Weights of a small transformer language model: width 64.
Each number is 500 + 25 x the weight over its row's rms, rounded and kept within 0 to 999. Layers, rows and columns count from 0. Numbers have three digits each. The size before them is the row's rms in percent of the matrix's.

# layer 16 attention output, 64x64, rms 0.348, rows 0-63, columns 32-63
113:518486470492477501488465527523507517521512473486470500501519459452489505500478450514471515522522
100:508526483478535498523494493500482501511519473519478508494509486534507484477518490524514503490516
109:489489478493542491505474499547495536509492473500520514466525503509472501510484456502516502499493
098:508449497463471509498520541525470479484514469473517496478459539447502517522538504511492545550525
089:465501502515549485522484518449464517508497482540534498472505505501504510530523459467495503467504
085:492475549509477509478514503487504544473513485461464510456503484488467509517521493514442513503517
096:527460483449510508487533518539525507535559485520537476492467505514478515510507549487491477474516
109:488455477535488442519510520481505496470520509499473497483495526511495549489493504522546494483537
108:480477510513537484489515489453488501521516469474501451476501514526509528511513466523495450532505
090:554525466474478523520525521526489487528500498468493456493494497476463517515454535501513506475469
110:535511465477529492547443529468493493514526493517498481454485534483501468491472513508520508496477
121:506480490514491517498506527510504514539507526488510507525499547527518537481519492502473489495558
099:520494495472515494500485547492484526450457517506530487474505499516484503513523533476478494495486
095:538523504528520478510541496521495483541485508476486493499486514521495463512497513508479498553523
108:496506498519517506453491512473489547497461484522521536483481535498521507475513504503489482504485
093:499519434539496492470455522501503468474503486474521496480509524502509501506489472529507465480507
099:516493467489490487505476541476507491465483479518488476522519523475508506519528488505503515499507
086:504512512501515486495501514472500464517515499492511477517516528519492480515505469494501519525499
094:491513475493502508535540492500486490507530491504513492496480498445502454519470497492522488529477
098:498514511505451511506476482492497494512516483495475480442508478492495514531531500544523479493536
114:485510534460483491516490488530517491526530484477534466487488480481530498518470498502475503503530
093:496485508503495529492531544498532499465473521510527457520542462477504496506513510536474477502492
095:498505493538488500506456486498537462472494559513503507523506511499484492508473526516484504511517
095:495472525504499523529486520477534485472501493490492499482500539449512524544548502563456509491484
093:473517497508478480513476511491457543523449510488515519531484512469492536482494525456522510467512
098:505510501508502501520532527531502508542496497500483489478472514522555505526482498492473496493477
109:521513491463487544537453517476498489480450492509464492479533488488519501486506502512476494497480
093:496499475485545498504459516537480525530548500539488481535501500491468483540553537483521510508490
100:492477508524521495473515497513510493564495528495470545515531540515503520487501510490487535484532
116:490494515521526461508498502491469514541494498491499463490475470501533512476518489500488526518507
098:491519551478476488536507487506490451482512475497475498481528530500498484501511496475492509468514
114:514486494486523491533484513447484493503461459514484471502475472505496509519492474463501494497471
096:495471535492474479489485469517511498455499529498550526494483488493519514532512539493497498479553
104:470516480516484478485504515562497531522515469495512541516471532526489483517479529480530496530470
107:503524503476484506474500431515466470511507545507502505518511558521507514491487536490512506463500
100:482424489525476510488495554466453492492476501531475523499514500501496485475537503480534488484526
099:489476492507491473510483497498519508500546509503456514498508549514510509506546522522517525490490
091:488465530481521509517511478503497506505541518484485499471507555514506473498469509475519541489511
095:495483520516526480528531465487526555502543565506480489498511516487479505504512501495528505481534
102:541529507539502524511531468513514500480481485514485508463516484501480509508465464474504533487495
096:517508498506477511501550470543494458470509510490500476480484502518505485498502485517489501480520
098:475497486452499516495498471489519537531482539505527513494502521489491533474512548464492505467502
103:440504499512502489477501517499532501486521523502477481518479505444516502483462492454508502496509
101:515519497472537463517489500474487534478536479519508495539470477541501472465487485476453454525492
106:489463511472506486521480520448523564523481499497492506540495506469485519519526523508514512497513
101:515515503501505484469519476496499481467487458477501501526494521475538477533476534523491520479488
095:490545512531495510488524467527461492491483509500495530500497491556481529509467534499487518477480
093:488507442509492461481511491491502477465517502530494516487513448486497504511476538474519510461517
105:475494506543515514511479499453528500460490477503534504512508454474488495480494461480476484469513
086:486524498500473469496467522509507486479515481537521549460530466475535509522503507502531483506505
086:507517502524495519478572521458496509492494554484533479485464484492458503528479490521437481508510
097:498515518472502505513533474499517524527492531531470527524487526524500512469480456511514518490474
112:522477514476506478468485500507514475507505508518498532500445509506480475493485502510515491507518
103:485512487475485493495503488500534507509531477437520488483481531530535504516446516478484508519513
101:516524491469519486477475508544538495481496502475485465483476477548517480511469482471491498520490
093:493518483509438531489515489474500480469515504542492514474489495509458485495480555499492484500508
105:519469463501514439530492459454501491492516508478501490501484494488502525491515509469459465508491
096:474492501495466510519481543465486447514515486541524504521513505494545504497460492516465491489473
113:523505526524509469504482481456507541476509526493497513492523485478534481485517495506512485492516
107:548473508485487519501514510502517497526491469511536441488463476513498510513518504505506463484514
092:463541467499472476497513502469525471469493495496491471526501459487500493513538511499472481492503
088:498518461471486510506489516490469506493523541486488523529502490510488521489539494534503502513508
100:490498518511538515488510534506523456477503490477462516466505515500490500495492481489539437489530
095:504498488466465491497527489460493504495490501505483517537469498514464453509483519491481440455516